Weights of a small GPT-style language model, trained from scratch on English Wikipedia.
Size: 12 layers, width 384, 6 heads of 64 (2 for keys and values), MLP 1024 SwiGLU, vocabulary 32000, 43.5M parameters.
Architecture: RMSNorm before each block, untied embeddings.
Training: a variant of Adam for these matrices, 867M tokens, 4553 steps.
Each number is 128 + 32 x the weight over its row's rms, rounded and kept within 0 to 255. Layers, rows and columns count from 0. Numbers have three digits each. The size before them is the row's rms in percent of the matrix's.

# q: layer 5 attention query, 384x384, rms 0.0391, rows 198-224,262-287,326-351, columns 128-255
# k: layer 5 attention key, 128x384, rms 0.0341, rows 70-95, columns 128-255
q198 113:121147157120171073142144126110095135102081115157205102104140149112101087104177103128134148150130127145117078082167188105128188123148120147107112082116174135131163137112139090113155195161104140129143113106143099126160124156107111114121153204150125143114130172140136078175118058068126149094087113111128089144163177117103158189146138129118117161153099123203134163165124155161104087095114
q262 097:162190119132109074153130183175156153103122125144145110139132111208084097145114060173151127147130122181111083153136175097121115106082085066124108131148149129133080158053166140132149117168120088165155172122128131174121129130097104067169115117136160116186119106134080139145123096125099155155120168104129136113059082218152107144167090155081067033141098133214131096158159131089120160085118
q326 063:108162114139130118083165159159137142149151155188116137165147126105096133151106107130146101083164099180121203144091154148156114074130107157151111145115143100202128109140170066209115166127123089108117172139115098135122127128124084158106090114172145117152132167115041149201143127146127118148119108172170154107159139120158162210119108146072097142120103170100161159171110166084132107140152
k70 086:108128193133111068134144128117145069179130116133157086190146130075150083143106096129121136084138169067163150100135114106146127132141194126159077117114128128118179142108164105152111139189120158144157163122122088119170104145099130097142121183163112171166124130065072142125059090092129109093148101144141086094132123083068110174188109157113125142132107121207111131114092129156158149159079
q199 111:093165124154176157128158141088166113155147158186105135166121134084153146094121093144158168097149139115151187136158191106202101122137167157074101145074109072117160105139104115096093171106111112159137128128106166137134071117120132135155072092157150142179177132124143158102119133138088082118084132128137117146143082123169097063135126086089066139097129081094163119105181151145121129100085
q263 096:088132114086096176150172164110117137182143174101130163125115149056128165129111131159096155128199169108052139115136141161129182177141160106100137127157103134149173160175130086108095111177148097126139094131086089102071129154150158090080120126201125098122116107147149170138153166138155117148145191058093098141141124156174115102122174121115140117107149102130155174084109142150132110161159
q327 064:180115139147127142139101129109059084126090147090138048129099105154088134133162150137134111156153087139109145110040127144118135169173104131151132117096125139099125091121119102074202102066126139096104119174179138110129104150175119120098131176086091125118168071173189087141084121137145082161102099064155134157143140116144166102091091124138161105106118169110163164145187097116107123135138
k71 105:140181176117084100123179179120177160119144087192139052155140123101150137155119118071140132126112102088105133144105143182087039180103145135131137153104145172096086134098128130154148040116151135155115117167150190158117114075155099130160143111037107138171116015169093143124178147130100165176104078125092136120173149208120016146115113148145128147158174131123093087095131115138150196097104
q200 117:115107080096044090127141161162156150100106149065082114140133078148113128131094173129136124148077091119158200142144131141146100138106126132162194152143131147111069120167087115169160072112145141101172126140144178110118157123156135067121100077088126120166160115129103112093159199131145138133170136134104151134158090138183159118081104086172081116111147104098143084145134148061178136147130
q264 096:145162188104114154146118156136129171127157130140137175157148091136110102137078137087065133163054087140163130126136120125143090142167083172107149150154125132078155121170052136177124164052127207084108113173083115160153120123170114129093161104106093041156148204182144117138136096091146124145104214133117122135085114153165106101089161108097119174100112158128145090096201109139114113071166
q328 081:116170162059136087172115111128151110102141142150159079248114032090097114110121165132139158138085117092086179085137137169194149145116131068118180101138131086154163137105103127131077152115102103111117167136130150170113059069150156113107112143156133109088124072212182126109121125122127101138151151060107113120154137150166133103058181106134132129107134104146145103139191137128167135132063
k72 090:098090117076097186141038128138091161130133163108054130128083132099118117111123163123083147093123114119111091123100117174155143117128061163147128138143074106115125098161113151156133119112081088035106097055132151109089123121160156156140149083117164151136087150181146093118137146189129098137167151099129132108088099110124121077078173069101143143119080171110116079101123095131073039176137
q201 125:133138115115117192149113184111127151121183175102083128161119084081150133137115127128139091133168112094128136148103058135145065134096115125103157186082143144110112076133156122191126124139157123123090178125167209130092128120150150132086106081145173139125172146154091176123149166143117090196101150134141129118101128133074147059152136140140123119099135123128143111103084122122148140102197
q265 112:144080100120159150135121137066118170148115130107135050088101170081143150111124109115092061141174139103119115088131151119157141113185171123116114157128112138107138109115141124070089158147140163134129166138107133077096148174119197107126158138135190092101145108142145089141106147123127107141148126150128092090129135000121160187171113109099120140088160099166128175093067098147102138152148
q329 078:094043112143097172129133077078118126128096118047084097079163153140146175133124111085144145099096136154101103080162098125106157115121133100123067177122126098147143182122192108133135104119125130075115107106124130066134150191135073118073169164109137118100137114114101113088148205117122125127110115180090162116146122122085135170139126172119116164117147119206112165083086154112144120160129
k73 090:112120121165170140127142138150108122178116019075134234132120159119161175146123140130154159161150073105139127155135127120157105104062219138088130099098137106077187144100123112155152107137166160112141119161145174100110161144144141138151069139094124154150152118079101123099124118122159130121091088123138064141194117166096102132144093119140130105136120142172098095118104146144100143098152
q202 122:119078170143091166105082125171109134119143151107068132140072078116079141096086142133115141183169116152121146138052084148124082162158156066116149150099099087136121108110126102128149043134106152087096121122104109159081132116151177096155136065123071124134086065145122087123078129199118103130182140141172174165113130167183127117168139089121130128138127125132122108117162115147150120144142
q266 097:143159130186148148148151165140044152140062072171126123088111130190085113131123116127100180198181078157112158103106127108076111161150168193095141170160125105163059173171081104098164154139155159108155105141083079154101168149152183148107086120104120164134170165119084117145120118136130173134129112090173169141123133148120131100108144078125102133158146124066128134182139109163132164150139
q330 070:086107103114127059166145106143142088118107155180122091135192100076124069171102094092125169132112155114128076140138113098106138078123143145107120094183182093151132134147162186163127150079093120040182062095164152104132140139071085098120146125153100107149162135127082140096118184156155152097124097141094126161168114193143182063121144127194133141125122122128168108142150118119205112104129
k74 081:102140069112132138180167095107083140100175073169182127104069158006095155099114145078149109120156086144138152191112125109119073164084123119079116082099120115119103114176089078121129105089096178127144098176121159123137132089147182142129098063108152130081187125165108100119161129182152143102128179111146132138146118211157107080114084103150061083103159100064117113090110116199122135074143
q203 101:108189103094171154143125076073167072160165185132125196147138090075172128102154116123169135137138166113099215156104096154171128125113137130188125147131143155134154116146176125127110157130098109141134184147101147109161103143130057053095064150152113135115167105152109122139126198118114146106098134129106127176169166109147133071130190138122156124121108096111163092048135064117117168116136
q267 089:067123057071149137165141122071152103136143186103144153174124078092171110101157098127136142139132128051176108097152102134171129121123051119144101137145120106138186152112148117100113130140106146141137132153174131095117087138093131054108128124171113114076166065117116184136125194074147104130138168120093090077131127066129143122161158105063124132136108052139182178158120102066126167113135
q331 065:106117107188102082157089119102143106150082159148100096133139131155161137122117194117083140146108153170184099075132094117183171129193140123148125077096086098111112118151081127107126188144073148168142111114104118091107102158115126089100098104165083132101168130133111104149099089070111134111091174143139119112176148038101149129130112155112088144101112092163133158151143155129130157140136
k75 102:168164162133133134052146187147147138129137136145166075125180139151125130159113055175155153176111129117166088121165164112145138094147146159125124131104161108125169134120163061128129078140099071160117144137135134117157129137084109115150155147125172109139170126078109108156132101097092099170116052128149123104137102101094123174155126169127130141176176114222120115107112142110162126149145
q204 104:087172128137181119128118134094088187120083111126128175102122100109149142085168127156097116114148142120107152208113113156127146124131110119104083130150116085099107092148149166132116093124113098104130171147134107148068070071130135117112139115193121048146107156166139132149082107179161125139152159173150193128100108185197124090140149160093107082116148114163117156145172068066115134162146
q268 114:131133173107118147073146100126096097093163135147168086128126107060164186157099126145032152141076238133161113065135119126104133111116191129139157147146086172177111168136092147115075160139079157133176125074181116146122100126100153112087122162153191101082137069115132115109108081104110138141124175098129133133153139118126121122071147130085113170094106143178095162135133132154119033148120
q332 084:115132164061125117113077104159109100153085174123157132162105103091156120114151157105122163103104168189143097081190128095116183158185112081126159163174125140163166159122106203124129195079102073177139189124123064148171141129070140124116154103124096110081138046123123106180092098097103104139128212079143151126119154167155186166112121101086108199044084133161129182138128106128131088129095
k76 098:123100115113137157073129127089131111188138149102141148101144133091136100112109110116138089119136138205126101157123197092153114116167114103114189166117110167148135119131139088070129159126110129159080141123119156126154143162168096092143163134107203070128151133136095171194150107080074167190109168136152121121124106138088118152054151139100124143166159160185187136066088102127129076136156
q205 084:113151157121118133144126165132147075158132181116139147201147112146171199116117061141166171093116106173145146125154169093177115143104153163109111149041124114082105133107126102131086133084160122144099120128155060178161116126158094078093073109120068151102114139107100197123131160084075134098104093116130120177190100114097114094092137137080125098099099126076135109109189137128096088126174
q269 097:111120055110109114107179134148168140150111136107121142128141092137144079129178159141189188160141110138121121117150234146162159091123157111112062092127152081155166074130109109146111159117113064148105093155133103134072072168115082137181093141166076109125161146148131197137132125075094111115059076106122113113157174113055134171134136159124140116167205129129135119150144142081176087099037
q333 106:178090125121151146113130129186195171121104140129135159066077139191100105146173089109183115141144068144129107097115197080142145128085085085126123142135117114152079094091103138149164138167174117169077151187167177126134130108161146151096143120096162107152156112141108118141130107085180131155107120123149093095094115099121162164090090202121127083112146101096112067163155123110080168124128
k77 090:122169147096161081149148157123200189090195168162097121154153107096117112171133132152085157156102137094134085114075095206127101134142142102133158109166108105087194126117098148081129121143102114146138114112148126160166104123098081096168148225136144150153172129078173094185102086036113120114178162138074133164096149147116090104144146090117099114133141111155151128153130137140174113110088
q206 100:080110111117138137151160094175127154099140052175100203132089158117161167098129120114111097120140097087115142127170122103104089130143088134097164158120100133137101118152124171095118114149061083141182142152137059186137119120120113140128106120087111113200156119189085117186105140134131154177138178132150136128173141133161192124107158132101104108108128114151146156082142151102149147149119
q270 111:091160126122124117192119147076159100135145094131127133121139136107102157115098120147091120122132165107126115114173123096105185086160187110173181098152103099153116137147094177109090129124056199174188131128136089145138093103098135106090169141100177155115085169113123095136158084112191105144124168152107078099148085130159099052099125102107081124128083194115108138109182126126096094128112
q334 118:140136089111140140182152150166126102116146065130128157084092159122096111102101145102113124176136074129107116149127172111038103153126124095141147138131105118197095151146109130088170066138115153139145141159127073170064156133109179140138080148072136155196091063123063133149144084150146201164163156100168137122082092178124118076131097067158118108163111125130154123122143105149116164135175
k78 091:130115148091097109096103134155147172090119150104090171126120128086177088148165126096110081129142147125077177153149142165119109169168178125153107143125090155117125164126068205101109125176151138118137170133088088099113095122172166123146148198084170156124143099119131123116151096102117146145096132108100071181055145144125143026136162117154123097098090164117124153123111133131164145112163
q207 095:103130132087108198183174144088100155124050144151160117140144128063125131078091126154096102163082097077144167148125096241141132109156133142135091149089122096125144132188102145107151074041132139116115122152103105105177150180107144117161132141109144071132170147211059170132129126136132139082112181118147140156118076121249126094164164108135121126158160100101181098154149153140151166162108
q271 117:139119141143125137150123086170086156145131127121168163143160088092112108157093128141103184149124091115101174101121098147077128197183061137156088161123120120156081147145163202167140086070111110087129126139105131170144130126081158057135148146123126100157137169175154131124096165126121094061091186122106152117156100143182121089160176117125126122147159096085169127201166146119155123127096
q335 106:079148140134122098166143120129115120101146105149186132137122116090061090148102153121059198149108138099156161100102085148146096126124106141136092168168125103131081103136170172140113110136108157145174148110108080170107084142032137084168149114098099115161143151171119158152118177107114087146113180098137161081128159126173084100094139092156171113169145134165115148199093135159180135111072
k79 097:160156171123159134134138176176081108134103108175153137144143142135150106072154083122133174122175134144078184161136126034096053126097208142125090159136115112118144170153103138123189097147147164111118130063163126103110115085093174116191191139145149107159173130148156084182162125189132065066092105096152129088129164099144136080178121163101157123147132161177156105136125114157168157094086
q208 158:133049079101086167132086163169107173104105081106076177071085172171089112128097176097138080139152100123112104175128148111083123139127111111119171121152133114127088128167087156143185096128166135106124076150127137128110171123179180161140155076055153106153100101114175101097149110152164164157164137124152125118082091166162170094101101099171131118133141160108072088180121144107123143143121
q272 115:119115085153141145130089148174093127110118094180081187099109189165077146143076133102113094135170105128141143172133130126107066127141153121106144145140135097115061113162074164171200112141169109095160099122092138143149161094159133156185127079057128093193105161111137064091136093165158132121121090098158130145115090162144116078073109085147095153118130164085119119175168139161126158118114
q336 094:092172140117087084173137125172131124109141130150159162105149086124139111144126117133059183152152074127123110174098074149109095128121114117150136149120152114159111113118113097125142130138115134122231091089119120181146085103102092094206096143140136083185119109115123157170115115087076078166128112126119142122141162204123083094107155103124122131166130160138164130213148114212192115158122
k80 079:108075104099097121152114160182112146056133125189121166139057153140158105115104144112087137157179082149148145181129150083120091164123144060122141142101130098105092126116086146161124126150115084156091150108124111163117151113122187155129143124087090116115149067097167123142141130151175108084131131166185137083104112126143181097081102069085127132102097107110082131131148115137098143099126
q209 095:132169181214158063159166097112115072130135147146134095180193146168118156140106073184138162116123166149108136052159117092189166118110144164124096142102127128113162106066196106129079155136119133122152160115086116103128101116097108118097114158180161149120134160141079121109070118124112110075089099099128121140172153070130127144100105172106105138079078111193182128132103149153149127138121
q273 101:116110125158095132141144076125149072116120149145208095103131155132131090110179118154096123122123125137153113079100127061139163072114177116131088088127150123172162137090122137086165170163098172143141155138101118120147145169128156138073123178157112166166129129136140100184109093074047139122135134143100091079118108058173168157188112148096170138073169106104115147156073140181127155090064
q337 104:082121154166113107132140077143085096132099155148140084160199121093163133150135085103134166087091186155142102096169173107149168121131107166118063122083149088080193170086168164188105151101112150134128114110150131174183108192084045081097075186152114155130161141110080088121122135082077101131093135133071140103155134087115115140106114147105109145079120085176118190109096175129163093091092
k81 082:127181145141177153164112088100167089136188147119112086145163114167086175147186105131167140107056097176116127152083103150100167109086105120156136138145149137139173177102145137080142133058124109129134103149159164149152172105151092123109095124105101138175205175105086122118096129084127123078147107110118163126187155183136168162145091176108120101099102093105125147100092117129121130094086
q210 086:128121121099129178151117132169156124122105089148106168127090158098101081190086125083176138148142101153128116145134127073119131136108096113118149131104124159093120091125112193159228122103132130151130176182161128190130144131129127128161117128061081129184122142144084119115117111165099178166046150171149100089127135199082110104130049192129133148129204173126099103097168148097115190079098
q274 116:088107088115120138152149119202208150132167146160125174140131110149143064194165139093147115151104075158120182156092140104110114127112109125146081179068157087168146129125118181155157143118105147163158145131129174150176178135138069133151063155069094177164159162133107106134107086102145125133095113115134125100088135105119117107153073149134055113101212144110117109122154148105203153049056
q338 095:096085114085111157142109125163162154123152108155125168129125132151124117182104129100153126148107109144180125121096117104162081118148115106142176119094190121156101141129095174173187109120125172140131177184121135128159102103125114083175105133041136098171164089159134121126136136115126105136088165138123129093089127150127144062153101146110081166089197131130110115126151157067164164078095
k82 097:150137191109109151168172161143205167134178150178133125158153076124108146142117096128150143102095096108095214139174084124101066186106130136100154226103137075087119138146053124151178150120102136145107153101156134190147118131123152086152073144065154108151158117137128127121111142132119137120117136116123133129141125195117126049117072149172122117107140052092088137135134118098187155068069
q211 085:156094167176074161133113125105138112056139155088138145133138122121102127120136129162133136142168083174120075170137165117094150123138111123133142115112147093083166163107161153152175097164097110127131149163141093175096178129209073114144194163116105108175094111091154126162106155112109108145180131150136128182140121154120142103136151132183158209139090180121112104091148126114151160110103
q275 114:174122088101089113161149119108177143150109181056154114107178130142156101106145111134144113125082090082109086131137155132117158115131113113197089119161079106101092176163095133096178116118132162124120055184132100088085091131168124165133170138089073128126127154093173136145150157108089079134130132146084111137123108172125141122136143101183146131172119072136107103113136157094195127148149
q339 110:142098106090180116136109115115153129160151166117131182093113119094183104120175146093123153122112096084130096146102146132113160153168109129132082079151100083106155209150127162131146097141092108164090120225142101096092083180154123154122161101067046145139140149109084122240146126094123152109134181177108093142123097183105152165152157137129122117159165114200126172119083101148138117168141
k83 107:112076142121140178160096105129185132156144176112076128046128117184094191151088122075104154113067148095146198107097108124136172138179100082126107168169083104094165129134115126096087138152171121124111100151105125149086097171232168126135159117102116125131150118101093122139097105122092135167114157144124122148075151158155145131129172119142105072112131051138146132145160164142122054159134
q212 095:160109175106174109138107136069090119182165096090172057143110119142156096156158151103167147113134114174146084166138168147107149154124116084097099097083120154123173139083094059105118165140055105160089127137172109162103129149157096143109147116151129138108087153100107167148124107150102133132130159161112093132144160113093185181221125187105163148146090126180108129079113105124087171117133
q276 128:162138150150157113109155137156123108096122131128111112203160102194158101166157206106202133095135112175088158164132148110138113163102126163069039238096143121100084083102157156154152128119139109133126133128161137186158169150140079117169070188115105136117136112101113133136137090112128147112091064124161115124158122132090173142123124117137116158131144115127185132131187129081170124075095
q340 104:172134138117208086094149140091064105110125099139167096169103091165064104189210151117139090124147134155075129151094093135132092164101163162135061132123149173160105081095136132112105128121160100082090131156129119190164130099085108163205127193132169130126120152112139181129141126148113110071126062126119125131155161136102118134142137156116154153163087109170165182135138085107167128086111
k84 103:180194125106181144153147167148103145104098094172114099146136076132108094104117156126164101145224091131164139123160188122120088093102114159107085204105149083139118135166172118158133142122190112081058153249164106161083151146074121128138088104066178097065186132167132139111131094107133155131040067142140137121104153145109160127159056119192073138132106057143137132138172075051162165096091
q213 091:145143170132159113138096187155186104136178111135127175132139117204197118140147133091127147100129120117124173120098104113157103231165141143143125113139094094174073165129113173154134109124152105168127178084067128106141107131122110091159121124138122142160119084086166134146142110113039069134137137133143104153173098103121131123115163117174100129117082097086126146119143097072165141207146
q277 105:094143128151189108119148136080123094144132064133109144113094194109118159100101111117117120184203122065147065121151160152132120167108109104113111116127177096146161200144148095124130166156112096231151079144145116108129100105181150089044137146112147147102104125179128207125115102143142176203065156135103094103115151123151172141195101131122113097166109105206087108064119148123132124156150
q341 100:143101127177088132166118198112191198145155115118122166099169158104176134114044137084090161142141082104117103149135143105086120109154128096105178166120176069134162112117127139151161157117154110140206104119123162130145170170128097082066145123148166085135091117109092085104032103082112208199122144136110185120141111091136167041145155108136062156199141103144126053139138132115182164143151
k85 099:091087117068110034094145130101128132097164171170119071136116185104108137158111090111067104214129168146137104135127126162102088146116086086103098149154154154132130115148156062122147174164065114125153143038093114164175111101184141127164119102098181076118089121095113137078155123147120171192099064086079112115127182133118116116156184086166149125160192179135115108137156156205153133133156
q214 089:075147091167066124124108054155109119066129141076139157083102132192132060116122134136170117131121141139080146128135147089086127101166173129153133122112148171201115150149078163081132159110136130061095127053115144155074106183122136153135152184140126096126130144141137104097150130110107137142111159105135124120120136081199160147095167089108129122097098125166152132124184118141123150086083
q278 115:128112105095052077150081158078110122063130172154138117087122167174077128123183108079121063148131187181068151162089097091111096063102182097171171062136077175130114145127152150078094070118138074080178142103095108114105141141123124195188142173141155128144097118120108111107136144122103085125121108161116178156112123157171153113144113128152119089142079116137085162093109083166146142129123
q342 101:136105116126061132159090146111084084150103150134182105111099179145142122116157121101130069148144212136093129144133110114114154102131132149110203052133122196113113174141108205093163113128126104087165115077096088146105131105157169134147130149169185115159063117112155087110134167201171149073145143153124094172106138159191188139165128076112141121086080138188101198100090112154158164141104
k86 106:098113168071118081159083141056136101086089151126141075143112131099120113176159140044087106098066183106120123128087139081158219117157095146122156040111132095110189099095143219116156118132092121096127118121082129128129134120184136150141132171150155135177107133133141114151132119157175161090148129191138116142079115120138154112093155151081149114120128114148102147086084126116133100126135
q215 099:103092162182163141125120130135131161156160118135110111125127176171096130157155097129096127137163162121158074099154146044108157107099084119126127142126137116136109181072119130141147211248070107125138146158093151119084143080134156142098128138112085128176078159053156071180067064149120111186090158133112096096096147136089139152100096147122146148164092095146064137160101147180104136096137
q279 107:105131117138167165124130109145118123111108078148110105150132154146129133155143162124138095092131133121159126120141150099102098106064125120076144149095083127198145091077179132120106170124128137198129087160119129121139204067116109159074112114141119215094146120098094118176084108152201143180169112066145100129109159092156145165098057173114089127099117148176082122142149153158109090124140
q343 096:205087125137130130163126119144106087122127128125142072128124081193085161178132088144149061140099143135215102089157102101139170114087124085144193116088092128158148120068172089119085175150124125152096168163127120097154180122154125164050100093114099158101162150130116108171057061090138142167096171173132086075096122141112171151138082137119124125073095119175126159110154176158059117113135
k87 104:138113154094139132122185121092123107151128091123134098138134105161164141115126108130154078070108148132134237128104163176153167136112145088117090148060119196164113126109174127130100118104129098134087147097168131161097137184130086136068098090166107150083148118129099132124143138129199170124108193107124171139127193124104150172132115153128099119158104125148162148101115109108103157090203
q216 093:123121125106128165099084131112150163086115133102141115096092174173151125129126133065133057096064131139144107130161153156150171052130134084084174166095094064135128083137065171117229084111158169101112124123113141194207187100101101136138195151079147049083186164174069104094086151151161112126134146153135142132162104137186110141134098144108079140069135110174144129116126140093084123146099
q280 110:128106150145125112128109135135203149129122205120132072173179077178111174175120106164140096135092129127103129141167172099154118124124146123127147161104088116126128120159135186172148156077108155134134159172130153177161170143159061060130090116051142156096151100100172087108059099170110169163092132152092130086143118158122180119071114097148102150098126099138123174151164192113117126119109
q344 097:169078149107058102093108074121131124103149111067134133128156094148123129168188150125141113125140094135132081098156160150130161098131142121096171113138087181111056084140061138135093144099055128103084130169172067163111107154151136171103095123113170135095129128115125086107158206159124165092135160143110118124144140154198128185048093104169127140142101112092091186207130081130151081130136
k88 104:123164134094084107098072132129141165111119176123138094153131062102155173123143099126158124152116118128178128092143152098141106167139158155121090111100120107162142131094141080158068179128139148142106053169138101140227145173151136050070129154104146105103125053116157123072072104095083177153127113108147135152163066112144135185092174104095056143059085073092111104132175113093116134140106
q217 067:101139134097137107134119131131189135114143137255136158166167132164115133159088128140153178140135108180116185171087097096143124121088158140145134144144109157112094121059068126152108132116149136152146127104099098200130093138062092136153066150130154131149156081126109119103162144120111148104091122144125110148147075123103071067103142124109139149089182129097118119136159133083200163133059
q281 102:152104111161124161114171107135165117151161121167160155131122110100133054130164176165083171171130070100215087078118133085134186093119109138104099145119120097165182156098090139137148193130055144185143154184129127140147130160137140127112071127127086158162138132129118161170132091093161156140114179130142090113093142092129101148202100148147148165132177118121114117108126142110120132086060
q345 098:111150135185154100192179078115102150139185124148128111172193108090149076131112132150105169085081132110174106107153106103097122107152146162141077160114148116096162124112174180177117169061108153112150141174140106161188100176072078083179052173117103124154159149147090089122136119072127151099091147126085136100144173113092144130118127167143099166115107121115174160125124172084170139108092
k89 084:132106168098145133151133093126161140125197118171107076156184070113129098152122143165167133115100025175128115127106088174081067171153076102111127155106118079103182163136149147182149163106123118153070128187185143195112107139146102116139082088091143143124165161092154146102137127094124153163125151182086162155140203137065133146124072149199119136151165107129139114126192084098178122077098
q218 080:164114128135135105093058119142157100138144209128141111173136086116156069110109078169214163161151177127107116150138144108145161074077149119108124125100162150182157186085076122110056159156073083087147119112115194139074076220110096103114116118172101122147170139102160157117192152107142111077088123099139133150157166080116171067138101111166095109128137098147120156135147109135169166118128
q282 117:179130196139126171083148133111104152154078135114119112161117137159198100079148130193124104135128105139115087121123171146097146139205081168089100168106169127148094098091071128120136130082141138079075114143126124158088103142143104174204132121152111078097123079061133138128172178152133112144127130140104136107142149127178124149116139109127110180119140089138171130157133079041133106127125
q346 100:143166181153150121101151076138110115131125161138144073145168073146180126141160105133152126125112096157098127146124146115100085129106125140164098157146178152132121054085132122104066120116162116094117085136113150165129101168127067166182097156179117060101126090096105133116129137098055102105119066069115178141177174116096102146093141183172115141101118117081163135114117124103178059120104
k90 097:139143172114117108135122176164122174156147084146076084100121143163142079136209108098154096122101121152117125044150138146137120084116114152157124143134144114100063136095130128136099098120204160116069120156147105118106098116111102220163100155161165111080152083089107182117131147129118121107138095196114148061148112085088109197143128116137163134142035101104130134161125087030097127144112
q219 102:082154139153170147117179128140124137199157101053159158155136129135141067164131175173134175157131146095068184108083107088146103068088127096098121168151153119049128066122119110146136125114118165113118172151087109136136127109121172107169081144130123149117202105173089178123110140137171107112154140084177146133149174124120123123136119149140129104114155143183176063092064125106105186093102
q283 118:124157131171171144088135108113131136176145165139140123144135146149110131168146132176127136115094133193110206095154055144171125096093114093173140103241091173081098129150112126112170129128129136085098189089162129121095080138095129122126151146156164083099145128177133186076144186134165096129166158145128148136091133118119073102088114133094144103139113159137145104143156102096144132145154
q347 104:127177121164118141112134061137069051148107136156167107149104142152147142152142155175114149090122170153087146109133054116130135104140108178155097125150106175129151127102157116136084143106146092095113137058145149104118151119066128106178144164194087123074161129120097163129124169175087085132161115105128129129184151099168084154098179142125107154117102152180177187137107111155139116118121
k91 105:119136081123158188092084113174126132112109094135147138132144140154146180107149134101167119068108125179084131087111155117138099104110140089139126130166162125124101115130110144137152171132120082098168122121109213067110161139118102157123188163116108131173140136150161147090144151099168146159146111109143111212112097122130057113113083201099138069162148114097156118180113103090154144129083
q220 086:132122128170173147141066108162141140106125118102115157079117193169172164140141092160139084074122081173106127073090091084113110091112116156146099177109105085091137120103082140156154137148148135146138128085165092152112118038099102152187003160114107114109132098109098133085114105132151147181149095218138121122153139148084144136145146119130116120090144160159137133078194150093071103144076
q284 119:121148169091172161121120145134211158107116162203123128080061096138147050148154090150132128126125098115147102143118163153154123110142197122107141090080158139147123171083131072089139146137093154164158135062119175084154063134113117122123101123137178109152174140081137120153132101070126080122168130180133154076074098112141145110162168101146149139168223164144075103114089109146131170155116
q348 094:090144125134154114144122107165133094151182116129139127120128150121199132125126131135150115125138127097193087067195158115142107105169188170072143108088173066119114153133121126050105139149046166172164144103122170068125109120109157106079100154136168171116190109102066144111148161121178152135076123142164139102090101116126118125175157099132088126128152135101085143131104162081088132125152
k92 101:096172128174136123149109136109172126163166185147162108121120089176059111113120129138099130094096077140163128159143107077057129137097185100139107125161161189082120103136173135168154113083106120142121149142142152128108102127138101110117145183112193129157154141135115163117136097094114118159187159161148157089113105164151146160141107148121060129122179091153088112104134102153143139153135
q221 102:132075116077121176114176102157124109131145148136112046158114131131202158124155136188143145120116142137079098085135108086121124074134082125156163165148160102116042129076124093101098050134137113080156100106112123147089178129104136169112133131166095131141111057050108045094126198108122129088150053090121194061176138101115168105117143113143102138139120119175121087112076087072115158169079
q285 104:139119099159126124143123119137084128156127104087145103156097097131098095156196152158139109157063092160094115109120099092128188087104133153132133166153132112163119060111077132092140139145149173122111156140049110150102109151145130180118119137113200140104181134077144134078115157161149162125137137136138167056097156117141106159129173098127127152113123122161133169145150144136150191088105
q349 097:119168097154107111122109055145083072079115107109165119145065075115114096138165165145132130148168097138123125084101087142062178101069129162126082134162151174181100079091143113111100091148169132099093129129120066139112083159143185194145079136142148146083153123089144150081170169126137155081145127106146153083126154102135122206093139128164183125186145103163133190166101133123129129101119
k93 107:159107107195096101092037134139095146108095145118134126196098101162098067104165194162155094168122108142131160067142101095114107149136119132109158084142133151100131111146119113145080170084144108105127156119090117106146113142124098147147146163170161166092206166145179112135135105111187146148127163108145180112146099052088160174090083124135168134153110083089077143096103093082137151177129
q222 097:104151113108172140146125093147146099131108214189113112185107097149128073171110128127162098154166108202224119134085093105160094130177114183087143128170163140134142118123142205102116201073071122124168105126132102154129093111055134122172078107126105101153131146142160114141113151180104130106095152106131087095090156108112126152128110150056121142093175122124216108123078152116166115083121
q286 111:075094116101132176083133114100067127162168122095130218101121113117155080126152143113096133143119137101096101111095092128093147107092049154111123110164167117157155144117130135104166185141180119151119120143095162065120144131128115189143111141155154132140121095083123159178118112157129198105125160070133148158093185103109124097131173125139140163143059076207173139135113085175196145120186
q350 107:128145180180116089154157175145109075134186162082110045144160132161157106142128104178104145114120114158139125090145088142088100098091148134114153150101142183088160129101196130113132167110168126159159139137139149078113158131118116163127106125167134173102079099100114156132082081149138137140129163059095102110120179127087097178125088110131100144184063078178173126138155096159145144136179
k94 108:094108093194172146177156102104074216122100089096144142080126092097118103138145139129155116127114130173062077063114124128091158140162138094133151146137158120151135104181060106160122197075180141136089109174108153100164165121129106201097122146081170174077147144172135114112110141135155244172131119115141170113147166156132116159128103158128183091105143121119109169139102090124142144122148
q223 098:069113106117161110081098124176145125201098088115108103177146141199162185132134125090117108116108210121094165138198112084130142149191184170121122107151138094089138148118107148132107134129205071171156134122113106109169129125135104133129190153105140104143127125120080129096104153142186168101153121081091186149091113127148101108097123196080163116149088170103145084161123145087163074139124
q287 111:143141153163132117144127125176164103167118137162129132118150138127150139093110105128071172124133161138170104112166095060131193187178164126103158149116131115128080129113094201106121161159114106141148124140170124124202162116108144069127155148094138124135096083136067151120098072178145132199096110131145126073145100102111114125134104152089184139104137165143134157174122157126094148150133
q351 098:157116150148133117098095160170137155170121105172153126175157107120134153137117132099134122133075194170130110055147156091130161108108138099110147138110170109075110099160157152143113119107077080096129143146115199131151175153127099108115089180115124097173144140132075070034103132093148167177094108164145124083117202092090131076108169196097065132121108154151043122130091127096137110064054
k95 107:127168099112163124077125113138134119128096215168110089163125101108158193147056166155078199120136121176123123148111103102122129170106159099133096173126049144110073101136117110123098190136130139127176116113171127164143123075086119126181147172114092193163097089115139132120121162152107124124149138219119144120191125119124126167111179117146124117120080168153150177138126135118118145166162
q224 088:109147166070119143153142085136111126165100063157042116133115173145155119144139134148165072128078146110130180121156052124112046150160104123167153161161146120113074052133102111155064084116164118078088133150148144182121113123118146126138174123122128151137117149145155116087139127133098085155079139105094087151113129154125151079075053120138153086144107167109112124077187120150107097091166